Weights of a small transformer language model.
Size: MLP 896 SwiGLU, vocabulary 2048, 12M parameters.
Each number is 128 + 24 x the weight over its row's rms, rounded and kept within 0 to 255. Layers, rows and columns count from 0. The size above them is the row's rms in percent of the matrix's.

# layer 7 MLP down (transposed), 896x256, rms 0.079, rows 487-504, columns 128-255
size [101  76  90  96 108 102 117  78 106 108 115 107  94  98  96 100 100 103]
[[120 134 114 150  92 140 115 136 141 109 115  98  99 128 125 134 132 137 172 139 147 140 125  79 124 116 152 150 102 113 131 126 162 134  87  85 145 111 144  90 147 133 133 134 143 185 110 128 130 137 151  85  90 123 132 120 141 148 168  97 112 158 139 129 124  80 125 133 135 138  64 146 117 120 143 127 134 107  90  96 136 136 165 163 168 144 134 154 128  79 115 161 100 132 114 142 163 155 131 149 146 116 123 101 104 154  86 101  96 135 129  84 118 164 138 120 136 129 113 146 136 142 127 103  67 130 145 125]
 [139 155 180 125  96 164 164  90 104 146 127 179 113 124 162 136 152 148 144  93 133 113  95 118  98 169 140 134 109  63 170  92 140 168 155 145 121 138 102 108  95 134 129 106 136 170 117 139 117 166  97 129 102 108 133 156  71 120 123 133 119  78 149 108 142 140 124 140 142 126 164  79 117 127 129 132 117 118 170 107  87 110 150 135 196 144 129 136 138 175 110 147 117 139 131 146 179 161 103  99 104 110 161 100 120 100 125 153 148 106 127 102 154  93  99 100 119  99 110 105  53 131  99 152 120 122 133 165]
 [134 116 113 149 151 136 166 108 158 186  89  92  93 128 128 147 174 164 135 119 102 127 126 118 115 111 140  76 136 117 149 119 155 130 125 132 112 108 161 152 112 140 127  85 139 153  86 124 125 142 108 123 138 151 193 128 170 139 101  87 113 133 117 121 143  74 132 141 158 147  79 107 187 153 105 144 136 134 107  96 156 140 118 156  94 134 118 119 117 167 132 109 140 130 129 123  99 146 103 165 123 114 137 156 131 148 123 128  93 168 101 119 167 156 116 135 131 114 144 139 116 136  69 133  83 123 153 126]
 [ 65 116 188 197 116 136 105 128 141 116 112 150  97 135  91 121 126  93 136 110 150 131 124 115 152 118 138 143 148  85 144 114 134 142 101 128 104 121  98 120 149 150 139  99 140 182  85 106 143 123  88 149 154  95 175 115 134 165 136 123 165 132 126 149 137 155 113 131 140 146 125 109 100 116  94  91 107 112 153 116 117  95 116 127  81 148 140 112 119 117 101  88 128 169  75  93 146 131 162 145 132 127 120 134 142 138 132 113 143 107 130 123  90  70 120 112  82 131 101 103 141  95 139 119 121 160 145 103]
 [203 105 112 154 116 124 165 133 136  99 130 153 105 118 124 139 177 135 131 108 129 130 147 158  83 141 137 113 122  99 109 144 101 116  99 134 128 140 123 120 118 123 143 141  98 114 175 160 115 142 148  57 170 108 151 104  98 123 148  94 113 105 125 134 139 125  87 165 124  96  94  85 119 134 159 113 105 114 127  96 119 101 113  77 167 117 122 137 121 139 171 144 123 124 151  82  92 114 101 150 136 125 156 183 103 149  83 131 129 152  90  84 144 126 118 134 115 128 136 162 170 178 125 131 107 121 146 137]
 [117 143 110 129 107 110 100 140 162 149 166 170 114 153 102 198  86 107  89 132 143 108 112 133  98 113 138 152 117 133 127 174 110 123 144 105 115  99 143 145 150 161 148 127  90 159 140 103 111 132 135 122 130 186 142 189  93 142 133 114 107 100 115 166 102  73 160 107 168 155 126 125  79 131 137 146 116 150 154 109 150 119 134  82 102 121 154 155 135 115 130 105 131  81 111 155 162  68 112 130 125 103 109 136 166 108 125 119 155 126 149 109 154 134 136  87 109 143 107 103 130 118 194  90  94 133  86 172]
 [108 156 104 159  92 136 113 116 129 172 206 163  78 135 115 113 112 200 136 166  97 161 102 126 143 108 138 110 130 130 140 126 136 147 121  81  96 126 128 126 158 113 105 111 146 142 113 122 172  98 111 113 116 116 129 104 167 121  91 124 129 139 132 164 120 131 120 148 105  73 126 114 102  89 129 118 115 172 129 165 111 125 137 120 122 122 142 159 119 158 140 114 165 177  97 106 128 152 173 141 177 137 140 124 138 151 128 120 115 128  81 122 143 130 147 137 132 142 144 137 122 162 124 104 177 128 169  91]
 [153 137 179 147 156 149 141 108 101 111 102 128 112 132 105  91 148 120 124 113  89 115 118 116 110 167 140 152 139 118 174  70 106 155 142 123 157 135 110 141 103 146 101 154 167 123 144 123 111 149  99 142 109 152 105 156 116 107 100  75 113 112 133  85  76 114 140 167  98 119 118 172  92 129 119 117 135 120 145 132 131 129 132 109 146 129 121 103 138 148 107 136 119 132 142 128 112 153 116 140 131 155 146 158  91 158 121 166 147 118 134 100 131 125 143 149 143 128 144 144  85 117  88  83 110 156 138 102]
 [142  86 122  98 110 122 110 145 160 169 139 123 101 106 128 129 108 145 125 126 133 127 139 142  91 115 140 157 156 123 110 163 147 140 141 165 108 139 111 115 134 127 158 154 123 116 145 122 112 151 159 121 135  90  85 145 137 137 101 161 161 152 152 128 132 139 102 156 138  80  84 160  91 120 120  71 139  72 140 158 103  62 144 161 133 126 156 132 123 111 136 125  89 107 151 119 134 148  83 109 125 159 170 131 159 122  88 126 153 143  86 120 111 104 108  92 102 107 141 138 125 181 149 114 129 153 140 116]
 [124 172  90 120 192 123 180 105 128 125 101 120 131 133 120 127 109 129 106  96 121 114 103 165 145 105 132 162 100 149 113 152 120 169  85 119 166 124 120 135 113 147  98 112 172 132  80 126 123  99 138 137 109 126 108 105 148 122 127 144 117 126 100 100 121 112 122 148 134 104 150  86 198 104 156 133 116 171 133  96 105 100 110 117 126 131 170 138 130 120 116 141 177  84 105 126 164 149 136 123 116 173 119  93 120 142 162 147 105 129 104 124 118  91 140  89 132 162 135 136 101 148 124 111 140 113 114 165]
 [172 150 145 162 119 155 130  95 130 153 147 106 161 134 110 127 134 121 127 104 127 137 135 144 133 136 136 147 111 106  94 156  82 157  97 146 119 142 130 132  94 142 121 142 119 152 134 141 108 106 126 157 132 149 144 116  69 113 133 127 131 172 106 114 136 101 149 133 147 110 128 140 115 125 122 119 154 168 130  99  82 153 156 122 123 155 156 136 119 150  71 179 129 139 144  97 125 118 126 124 149 156 160 137 104  86 132 127  98 116 128 114  86 132 149 167 110  93 107 180 165 107  92 139 129  95 102 132]
 [105 115 133 167 109 144 134 118 153 128 128  57 159 137 104  93 138 123 149 141 126 134 122 156 115 159 180 155 143  99 108 162 136  78 153 116 117 140 145 124 181 121 155  82 128 152 107  83 168  84 141 138 105  94 111 126 120 144 120 139 109 144 149 127 117 129 191 121 116 127 114 124 110 106 116 126 127 150 142 140 115 108 113  92 141  88 122 162 139 109  97  72 125 102 111 113 126 132 144 151 151  98 140 135 114 140 139 127 135  98 155 155 110 126 113  78 144 132 121 113 121 138 153 110 127 150  74 137]
 [109 147 116 145 130 123  72 142  79 142 126  91 104 139 102 136 139 123 131 113  88 137 104 164 137 139 130 121 131 151 129 164 103 127 115  89 138 145 113  81  63 172 111 141 106 119 167 126 107 122 116 128 108  67 101 102 154 159  91 108 109 136 189 101 133  93 143 120 153  95 123 132 118 102 108 144 153 127 163 115 160 108 115 128 102 155 108 130 163 127  92  93 142  78 163 142 141  97 118 149 146 128 106 146 114 127 171  68 126  91 122 118 177 133 148 115 124 153  99 117 111 148 145 149 141 170 104 142]
 [ 92 130 106 157 115 152 133 134  88 123 149 109 183 119 135 103 141 155 160 146 118 142 147 141 116 130 104 160 125 132 150 145 100 127 113 110 102 142 149 123 106 145 130 137 132 152 126 145 174 127 128 158 120 142 117 130 161 131 135 168 140 173 123 125 119 175 103 154 137 162 144 129 130  94 149 170  98 139 112 150 160 134  85 174 144 177 107 132 101 150 103  79 137 133 108 147 116 130 147 113 153 134 148 163 150 135  90 108 106 119 156 111 173 144 119 164 128  89 155  79 147 123 132 111 133 124 149 165]
 [146 131 109 141 112 126 151 112 168  98 114 131 118 125 127 121 113  96 112 148  79 142 120 142 116 121 114 160 162  94  90 118 195 123 141 144 165 137 145 159  84 157 160 167 136 158  90 161 148 147 153 110 127 134 114 179 176 121 135 124  95 143 124 111 102 131 125 146 125 144  86 142  90 141 162 146  92  94  99 128 107 118 121 127 116 169 142  98 111 108  95 127  80 145  88 112 158 134 113 142 135 128 163 121 124 168 152 156 158 104 185 121 106 109 142 135 126 167 127 132 129 197 144  94 133 103 116 101]
 [ 85  91 116 129 139 170 113 142 140 184 146 111 172 132  66  74 154 165 111 122  97 139 135 156 119 131 128 134 133 167 157 133 166 110 189 114 129  96 124 129 128 142 145 169 128 119 127 117 132 169 140 115 111 120 120 125 125 102 120 126 152  91  87 149  91 119  94 138  99 142 116  98 123 126  86 162 158 164 132 110 102 123 144 138 128 130 121 125 104 113 184  92 163 111 113 117 153 106 132 106 115 151  92 129 128 131 132  92 112 136  80 125 121 135 120 107 101 167 143 135 117 146 150 128 117 139  94  96]
 [ 63 115 145 121 107 111 134 168 163 149 155 103  91 104 119 118  94 105 124 121 145 166 142  89 117 137 123 120 150 115  94 130 150 115 114  86 113 104  90 155 130 138 124 121 104 100 144 127 192 167 119 152 118  92 159  95 108 142  97 131  96 135 144 141  90 139 161 160 115 126 146 134 110 147 104  89 110 101 185 121 125 157 146 124 158  94 128 127 126 142 125 104 136 106 102  66 139 106 130 170 131  93 173 143  97 142  91 139 110 139 116 166 192 171 101 134 130 126 111 145 127 123 128 134 120 169 131 102]
 [150  95 139 161 129 111 124 121 157 166 137 130  78 137 130 151 143 110 134 115 128 131 113 113 117 118 126 107 128 123 125 101 134 126 160 159 146 119 134  90 108 158 162 107 124  91 124 186 190 107 172 154 142  75 112 155 120  92 117 115 167 125 165  98 154 138 103 123 129  83 144 139 148  91 107 121 134  95 147 138 142 148  95 133 135 129 136 126 110 113 161 105 112 127 135 100 128 150 138 149 124 170 140 117 117  95 157 106 145 187 119 162 163 125 105 126 105 133 101  88 109 141 104 154 130 127 144 112]]
# layer 7 MLP gate, 896x256, rms 0.155, rows 488-505, columns 128-255
size [ 71  87  92 104  93 113  74 107 108 108 113  87 100  97  97  97 115  85]
[[195 106 170 118 136 135 113 135 103  93 115 133 118  82 188  66 167 106 172 105 153 134 131 156 129 171 152 135 108 120 115  96 127 140 127  95 140  87 144 150 138 141  92 122 109 168 132  99 115 137 106 106 104 118 179 126  95 109 122 116 130 113 115 120 125 118 138 129 103  92  66 156 179 134 129 147  92 109 132 101 125 153 105 158 175 134 135 148 116  97 151  86 134 109 121 134 152 160 108 123 136 108 119  95 172 160 131 157 111 138 128  95 156  79  83 117 142 128 155 147 158  90 113 161 134 106 142 129]
 [162 158 142 104  59 129 141 134 153 132 144 114  96  99  91 135 108  96 127 150  70 112 127 116  85 155 102 125 117 137 142  73 145 110 114 146  95  91 122 128 140 132 155 106 131 148 130 124 137 123 136  99 143 113 132 140  89 141  91 150 143  75 113 119 148 136 141 132 154 147 123 132 161 109 123 111 125 135 163 164 122 134 173 107 132 154 121 122 109  92 119  97 129  97 138  86 111 168 155 138 146 135  96 140 151 199  65 111 110 158 157 126  93 137 135 166 106  65 101  95 127 143 126 118 115 100 142 111]
 [141 119  97 121 130 153 121  93 123 125 161 104 118 106 119  71 143 124 150 105 109 137 163  97 144 166  89 132 147  90 158 138 130 155 123 101 111 120 123 113 140 122 111 126 105 130  91 153 134 123 138 116 163 119 138 122 128 142 123 109 114 118 185 144 114 100 129  98 109 165 133 121 123 100  95 144 122 158 124 142 165 117 165 172 135 134 101 152 118 117 119 147 116 149 129 144 103 181 133 118 148 171 148  93 143 162 118 144  99 111 103 129 103  91 118 139 147 130 137 148  98 103 105  93 151 141 124  96]
 [147 134 112 165 131 130  84 128 170 126  89 158 147 107 147 137  99  94  88 107  99  99  94 151 138 136 131 149 174 123 108 132 143 154 138  92 114  83 116 181 129 135 138  95 132 110 116 112 173  95  98 150 117  63 121 146 129 130 124 146 146 141 119 115  87  91 104 104 158 137 131 103 116 120 100 123 145 150 118 157 119 121 118 143 146 116 172 146 129 106 144 125 112  82 166 160 126 147 134  91 111 166 145 125 147 109 116 136 120 105 140 143 150  85 151 112 129  97  99 141 116 102 134 111 121 117  77 114]
 [130 140 128 121 113 130 190 137 149 103 146 102 141 127 104  99 155 120 105 132 139 129 117 126 134 130 115 122 127 117 127 150 117  80 131 160 148 179  88  87 125 126 116 131 152 136 134 142 133  98 123 123 158 135 145 144  95 148 140 126 146  95 108 141 141 104 110 133 117 141 131  63 140 138  90 120 127 122 117 102 103 130 149 123 125 135 141 140 130 120 154 143 126  89 135 132 135 147 160 113 119  67 100 108 111 144 152 115 125 149 154 115 144 134 106 145 137 160 153 180 151 109 142 142 146 130 125 162]
 [108 120 155 130 166 172  92 131 163 102 172  96 118 132 145 175 102 114 114 144  97 150 116 139 152 151 118 128 166  90 127 141 135 110 121 149 121 111 107 123 115 136 154 134 102 109 137 137 132 154 146 107 102 148 136 186 169 159  83 129 130 141 129 144 115 131 156 119 125 148 104 136 158 111 118 147 170 124 109 137 109 158  87 128 135 101  97 144 106 121 132 152 131 198 106 176 104 113 112 116 104  60 160 117  81 146 171 125 163 144  75 124 144 130 120 130 141 114 122 115 136 138 132 102 150 127 122 140]
 [119 126 108 132  98 171 127 136 122 133 120  90 103 139 122  93 132 129 165 111 140 112 169 132 147  81 119 118 123 108 113  97  90 121 108 153 202 109 121 126 160 122 159 123 111  88  90 125 113 115 130 120 149 137 162  88 131 160 106  57 110 111 123 161 136 108 175 132 112 146 133  88 112 164 154 136 176 148 138  84 125  99 117 135 141 110  52 128 110 114 129 118  65 112 129 149 166 165 116 108 101 162  60 159 151 145 111 119 130 165 163  98 167 134 123 162 119 114 103 146 116  98 127 122 136 131 151  99]
 [133 105 101  79  97 124 124  93  88 137  88 116 150 127 132 134 108 130 113 146 124 120 177 123 120 143 100 146 145 144 119 114 112 120 116 149 129 167 124 127 163  95 149 134  70 114 106 110  79 100 101 142 155 106 139 128 145 113 140 117 134 138 108 140 127 169 136 135 154 124  91 102 103 135 137 139 105 146 178 153 145 120 111 158 141 145 118 108 113 144  89 164 143 127 148 149 147 170 110 149 104 109 124  79 127 108 131 139 111  96 136 142 118 139 134 108 162 110 141 133 181 198 119 117 140 104 150 146]
 [139 130 143 164 119 127 108 188 188 176 107 153 148 157  98 104 105 109 148 106 122 125 131  91 100 164 148 102 165 166 110 115 126 130 118 113 132 123 148 131 114 121  96 148 160 132 145 157  96 117 133 169 107 138 134 136 107 128 124 137 144 127 128 149 120 143 167 153 137 128 123 127 111  76 126 139 207 176 111 128 124 128 138  88 160 130 148 109  91 137 136 136 151 102 185 138 110 113 186 133 132 109  93 122 144 129 111 136 107 141 159 127  74 113 159 112 142 149 130 145 136 109 121 114 122 123 164 154]
 [149 114 162 123 104 154 152 131 107 126 155 160 179 124 140 169 136 153 134 178 148 120  96 128 132  75 111 118 155 122  99 128 132 134 124 182 114 100 155 163 121 164 140 135 155 112 108 148 152 162 116 105 124 154 135  92  90 115 143 128  91 142 138  80 129 125 121 119 117 114  76 112 133 129 123 102  97 109  99 196 136 152 117 117  98 134 116 164 140 124 142 159 138 129 142 127 168 115  98 117 156 115 134 162 114 113 153 151 140 126  69 150 126 121 157 130 120 134 157 157  94 132 163  95 153 122 124 139]
 [ 99 128 149 118 137 121 143 194 132 130 129 128 148 120 113  77 134 151 131 159 117  93 101 133 114 140 161 121 131 111 169 125 109 155 132 111 121 119 160 122 150 138 181 106 104 115 150 151 168 156 141 112 116 120 114 131 100  97  82 118 150 120 117 123 120 147  62 109 134 158 124 116 136 115 123 119 136 177 155  81 132 179 119 137 114 139 124 128 116 164 133 135 132 137 166 128 127 144 107 143 126 155 150 121 157 144  89 125 109 124 154 123 173  85 142 159 160 118  72 100 120 146 123 121 109 120 109 154]
 [106 178 127 141  92 115 118 121 119 127 130 124 103 112 124 160 128 117 102 113  91 131 140 133 110 113  90 109 157 103 103 144 148 120 109 107 131 139  87 108 166 131  71 200 175 153 118 163 149 111 138 146 112 159 153 125 102  95 116 106 115  75 162 134 128 129 133 126 145 109  80 150  96 139 108 146 117 116 131 114 123 108 132  73 170 124 145 151 127 124 145 131 105 176 119 125  76 159 152 113 149 180 169 206 156  70 107 121  90 120 137 152 124 121 163 159  86 106 121 124 137 122 133 158 124 124 160  94]
 [127 151 143 104  86 128  86 101 146 124 155 118 112 110 160 122 113 108 103  91 133 127 112 139 132 101 135 140 156 159 101 162 131 152 123 158 151 120 128 135 120 155 133  86 127  92 141 152 124 136 162 136 147 109 137 121  93 143 160 111 121 106 116  96 114  87 113 135 126  80 151 132  75 147 160 120 150 101 137 157 120 131 144 165 118 131 140  95 117 115 102 144 132 171 133 134  92  87 131 113 147 161 138 125 106 124 191 158 113 145 151 125 107 117 129 141 140 106  94 137 142 125  87 113 132 111 131 167]
 [127  90 117 153 119 114 142 124  89 117 104 107 126 128 110  74 147 171 166 132 167 118 161 108 121 143 124 130 108 141 106 142 137 104 138  89 136 105  68 103 118 138 170 119 121 122  80 114 134  89 135 133 108 128 137 146  90 137 127 117 108 133 135 124 133 143 148 108  86 168  95 133 152 135 130 118 120 144 165 114 110 110 124 122 116 151 147 120 107 109 122 102 132  59 127 102 148 108 174 141 120 108  96 145 120 130  69 166 112 155 114 136 131 124 133 128 161 156  91 130 130 123 125 133 118 149 170 107]
 [153 175 152 160 125 126 115 141 118 141 145 132 124 103 101 158  92 163 127  90 120  92 111 158  90 130 148 141 113 136 123 141 143 116 123 142 147 111 156 126 111 127 135 164 136 132 127  92 128 148  70 125 101 150 106 103 127 164 113  99 119 135 186 163  96  80 138 124 113 110 172 166 141 137 124 138 142 124 154 137 136 153 131  90 116 152 123  87 138 138 110  95 143 126 108 115 131 111 158 144 130 127 119 128 151 132 179 132 143  88 139 135 103 121 124 124 163 155  85 133 119 136 176 127 112 101 110 144]
 [132 111 142  80  98 141 144 158 128 116 135 117 143 148 150 135 128  99 132  95 157 136 151 146 166 115 108 132 138 152 116 154 152 119 138  96 105 143  93 141 116 149 105 139 132 140 107 118 110 118 132 180 164  92 102 136  92 103 108 140 106 110 153  88 169 109 137 148  80 175 125 131 121 128 184 122 129 134 124 116 133 105  93 110  98 162 139  81 138 133  94 100 147 147 113 134 165 138 194 122  83 155 113 105  93 133  79 106 168 140 159 167 116 154 175 137  80 119 141 179 151 135 104  80 184 116 106 104]
 [108  99 139 141 173  82 157 179 113 127 138 162 127 155  74 161 130 106 131 126 142 108 105  99 105 156 112 106 104  96 108  94 116 139 102 138 138 132 137 154 130  92  69 104 154 169 107 112 163 170 197 134 123 114 108 148 128 136 158 117  75 142 140 149 127 123 133 155 105 149 171 115 116 123 141 128 136 108 159 150 123 115 111 154 132 106 133 126 134 134 114 159 184 131 159 125 112 119 118 113 118 133 107 104  92 135 130 114 157 146 128 118 112 109 143 116 128 143 157 124 158 134 105 117 126  86 173 111]
 [105 119 133 106  97 154 104 146 144 133 138 115 103 111 118 138 126 152 130 110  96 127 122 102 120 104 158 122 161 162 103  93 131 130 101  99  89 125 130 142 177 109 118 104 118 118 116 125 131 146 136 154 137 177 140 106  87 112 176 143 132 140 102 119 116 135 160 105 160 159 117 124  98 116  96 148 121 153 161 129  86 167 148 107 154  73 102 145 107 145 135 119 161 126 156 146 125 187 130 138 143 128 163 146 162 122 138 100 165 120  94 133 175 152 130 107 122 175 158 140 112 132 113 148 112  96 123 163]]
# layer 7 MLP up, 896x256, rms 0.149, rows 488-505, columns 128-255
size [ 76  89 103 105  99 108  75 105 106 111 108  89 101 101 102  99 109  86]
[[139 115 131 140 126 124 128 162 121  81 130 105 140 122 148  90 119 140 137 127 145  71 145 106 171  95 176 107  96 166  84 169 152 116 108 126 171 107 156 171 126 118  67 136 117 109 131 136  90 131 136 119 111 142 110 157 138 144 138 134 137 124 141 123 137 139 118 132 143 145 123 149  96 148  97  96 119 122 137 142 104  85 109 119 117 135 118 112 119  77 117 125 160 125 101 111 127  95 174 128 145 118  97 148 131 153 153 140 184 103 101 180 127 190 144 146 164  80 121 110 127 175 130 120 138 131 119 151]
 [122 134 161  89 122 147  99 107 119 102 164 148 108 131 136 141 105 128 153 214 137 121  98 137 132 138 111 143  96 161 127 158  69 124 142 169 125  85 118 114 155 103 143 150 131 116 176 100 115 140 168 123  76 136 125 119 184 125 129 140 136 135 110 114 145 144 111 143 113 134 147 160 112 149 150 122 114 119 160 118 151 112 122 151 159 126 131 135 139 162 156 111  89 108 122 173 143 126 125 129 133 174 116 126 161 102 109 146 167 120 162 125 123 136  86 166 154 131 112 127 143 102 132 109 135 123 118 139]
 [ 73 110 106 118 164 127 134 154 107 150 145 117 140  96 122 136 135 131 135 126 109 145 138 171 113 145 106 132  98 155 102 120 118 148 124 155 132 107 119 109  90 154 162 111 158 137 160 173  93 133 161 131 146 139  98 130 131 144 102 143  96 166 123 104 128 123 123 136 138 114  96 147  95 112 119 162 126 125 120  98 159 132 131 108 110 139 118 126 142 128  88 136 126 151 142 136  88  79 112 122 115 123 140 136 147 153 169 100 139 112  84 137  65 130 131 126 120 139 107  96 153 107 140 176 136 126 119 140]
 [142 126 153 124  95 130 154 150 115 158 132 101 140 122 127  94 125 158 105 108 113 128 114  96 117 177 126  74 110 123 173 112  44 120 143 136 152 151 117 121 159 168  81 140 110 131 128 160 114 166 113 112 142 150 153 116 121 150  93 134 112 128 123 139  89 143 124 119 159 102 158 169 115 101 145 129 140 132 126 103 112  93 118 133 154 123 105 141 145 136 169 173  92 137 139 155 108 104 109  91 129 133 109 102  93 130 122 133 139 126 114 169 101 118  97 160 147 107 129 171 146 111  76 102 146  96 120 153]
 [103 143 144 159 110 111 134 119  91 135 133 154 177  89 127 114 129 147  77 129 126 122 160 180 144 139 111 134 126  94 144 148  97 157  74 135 145 128 154 130 117 132  81 145 131 148 144 144 148 130 115 139 135 133 142 111 129 131 121 137 140 118 136 131 117 121  86 123 144 116 118 101 149  83  58 124 136 182 117 119 129  92 144 139 167 153 147 132 134 118 138 149 119  99 138 102 160 103 161 174 123 147 108 111 184 159 114 134 150 116 165 126 128  59 163  72 104 171 102  99  74 152  84 135 123 108 147 132]
 [156 110 130 122 138 117 145 136 109 134 166 111 108  90 145 137 118 134 163  86 109 147 118 161 128  88  98 150 156 125 143 129  84 130 104 117 126 138 121 104 128 150 164 143  91 133 141 174 124 159 171 118 129 155 122 121 112 115  58 107 157 125 124 142 110 130 190 110 140 126  72 146 152 122 113 105 127 108 162 136 146 121 122 159 167 158 135 145 129  96 125 104 124 161 103  95 125  96 134  96 106  94 175 117 131 122 117 116 123 113 163 133 136 128 155 141 133 146 129 138 155 118 130 117  82  80 130 125]
 [150  89 137  80 154 143 113 132 154 159 129 167 151 113 169 113 143  86 111 115 128 121 123 181 133 172 175 138 150 137 119 134 168 172 157 130 125 125 103  97 129 136 100 117 205 183 160  99 146 150 124 102  89  75  97 147  96 160 162 156  98 114 161 121  99 171 119 145 121 138 135 109 144 103 117 155 121 117 126 158 120 100 167 121 141 135 132  86 144 105 139 111 153 150 123 166 138 122 149 133 125  84 111  96 120 133 149 119 122 119 157 155 135 129 127 148 106 144 164 156  87 158 132 113 147 135 119 122]
 [100 105 142 145 142  77 124 133 135  79 128 157 126 111 131 129 120 160 105 170 143 169 102 134 122 124 105 119 128 126  91 121 144  78 124 108 152 103 132 165  85 102 128 132 110 129 131 146 120 142 103 155 120 106 146 120 123 126 138  84 122  86 139 100 121 158  95 106 129  89 129 170 157 130 134 148 147 112 108 129 120 126 146 137 155 107 137 128  91 124 124 122 108 162 144 176 119 132 142 112 113 163 120 156  94  93 121 113 125 125 109 173 104  44 132 155 148 110 120 134 104 146 163 114 104 154 121 133]
 [134 151  90  88  94 149 142 130  87 114 149 106 134  79 121 144  95 135  71 138 162 166 113  59 177 120 104 173 123 130 130 111  87 126 156 150 173 115 160 144 148 149 149 149 116 140 116 125 126 135 128 117 124 132 105 117 126 133 148 126  72 127 154 157 136 163 109 130 138 120 128 134 100 159 151 128 130 107 136 143 171 160 124 137 103 117  98 129 123 150 125  94  99 147  86  69 148 179 108 120 144 119 155 133 116 140 133 145 125 131 134 103 163 124 103 126 132 132 119 137 106 156 146 133  76 130 130  95]
 [136 181 133 123 155 150 146 121 100 119 141 168 105 161 116 124 135 162 110 166 138  76 125 155 119 114 132 116 155 126  98 162 139 129 142 151 123 107 192 139 146 108 148 151 169  97 119 110 115 131  92 127 172 146 133 117 121  94 136 122 105 138 173 111 151 149 105 112 140 109 100  81 153 141  86  97 118 147 138  88 136 148 146 103 163  64 143 112  88 139  96 156  87 146 123 150 117 125 143 143 138 148 115  95 115 125 166 109 112 128 106 127 134 137 161 135 108 110 137 151 116 143 138  96 121 138 152 117]
 [121 119 134 145 140 105 135 103  92 133 126 134 160 142 168 137 125 158  63 150 174 155 199 144 179 129 147 130 146 129 100 172  91 141 113  94 151 140  84 142 138 152 148 134  86 151 124  87 126 143 102 116 128 119 148 160 132 150 116  85 122  95 115 104 113  91 127 143 133 101  89 103 146 137 112 116 107 131 121 157 119 117 154 140 111 107 160 133 139 153 112 133 111 148 115 118  99 110 156 131 135 122 112 125 125 118 157 119 164 155  96 154 129 120 121 156 119 137 135 140 165  87 128 145 150 112 139 115]
 [ 95 152 132 150 124 140 116 150  73  73 133  62 148 145 124 128 170  68 151 121  92 128 137 137 109 194 107 114 105 161 139 142 128 125 142 148 160 129 138 118 137 114 125 141  83 112 125 131 147 115 165 141  97 128 104 117 134 116 165 142 146  96 134 120 131 153 139 130 121 105 106 174 172 143 124  82 116 133 126 121 135 127 147 127 129 146 129 132 152  81 106 131 131 146 124 116 151 116 150 205 156 170 170 121 122 113 156 164 123 101 135 120 140 131 134 166 132 160 118 103 107 129 195 107 170 108 123 120]
 [172 124 136 152 109 117 161  88 122 130 106 102 114 132  92 109 135 150  77 140 151 124 113  96 124 132 128 152 137 113 129 128 142 145 170 130 155 170 144 143 103 142 139 144  97 102 112  63 113 183 108 103 121  89 135 108 122 107  80 108 100 175  94 131 117 107 133 119 139 112 107 170 154 136 131 123 115 149 142 113  80 120 111 103 146 113 122  66 123 114 133 159 117 167 136 127 117 100 139 175 106 134 118 108 123 131 136 127 121 148  83 168 142 150 192  97  89  59 189 146 132 153 154 118 123 159 112 131]
 [160  99 102 100 178 134 107 149 121  96 136 120 174 118 109 103 121 141 132  98 112 147 108 136 147 117 109 153 130 122 114 143 124 123 106 138 159  78  79  99 150 152 127 147  98 121 126 172 127 144 108 120 116 100 124 136 143 113 152 158 125  76 134 154 114 112 162 136  94 117 123 115 139 102 111 141 108 104 147 160  86 140 128 112 130 115 133 140 177 130 186 130 122 142  97 148 140  95 108 104 138 140 124 106 153  82 148 130 127 137 147 106 137 117 149 133  78 130  79 139 142 142  96  99 127 139  77 175]
 [131 114 103  98 148 113 114 108 145  97 112 117 104 107 137 160 115  98 138 139 117 133 137 147 129  90 133 142 160 102 160 102 104 119 135 115 119 117 144  90 146 149 109 112 146 125 108  93 163  95 136 187 137 131 162 159  65 123 112 140 102 106 153 147 115 152 101 101 152 134 114 120 108 115 124 137 122 146 108 129 168 132 115 125 119 162  93 153 114 161 135  81  99 161 151 118 157 173  81  71 134 117 135 101 131 125 108 136 118 128 144 123 157 133  90 133 100  83 129  86 148 123 123 105 178 102 190 156]
 [118 132 107 137 154 123 124 154 113 154 152 121 152 132  76 116  95 135 104  87 134 123 131 151 148 129 114 130 106 145 149 161 102 126  89 116 135 150 178 101 105 154 125 171 174 105 106  87  57 100 128 137 108 143 103 142 129 128 133  61 162 149 142 117 155  97 125 110 170 152 148 138 124  89 104  93 135 138 107  96 142 145 156 109 142 131 148 139 172 129 113 105 127 164 174 135 117 174 171 117 133 173 127 168 123 135 113  64 176 119  90 134 133 103 117 150 108 100 157 166 148 115 111 135 129 123 106 147]
 [112 122  96  70 159 116 134 144 139 145 123 145 153 132 119 140 144 164 134 122 134 118 139 115 142 133 117 102 136 151 110 139 113 106 150 112 141 121 105 174 125 123 104 100 132 143 126 121 143 125 101  97 141 120 119 142 104 150 124 109 123 112 117 174 139 172 148 150 189 154 143 164 138 125 122 118 130 154  98 112  85  99 106 126 106 105 160 161 120 128 138 131  96 141 102  66 147 135 127 133 149  93 121 120 134 138 104 129  97 136 179 155 148 153 106 129 102 124 113 113 138  87 126 157 176  88 133 117]
 [116  98 128  75  77 113  98 144 109 136 122 136  90 155 120 157 117 128 124 118 116  91 132 118 123 122 115 134 121 167 139 124 113 145 129 105 120 186 127 153 153 131 110 188 165 111  91 151 127  98 103 153 139 111 156 146 127 128 160 145 130  75 103 106 125 123 126 114 120 125  97 100 125 114  71 116 138 157 131 115 122 174 139 134 133 111 125 167 135 149 101 132 123 132 117 128  62 140 168 128 136 129 120 111 134 108 145 115 126 142 102 125 155 153  87 134 144 133 158 125  96 142 101 103 126 136 172 124]]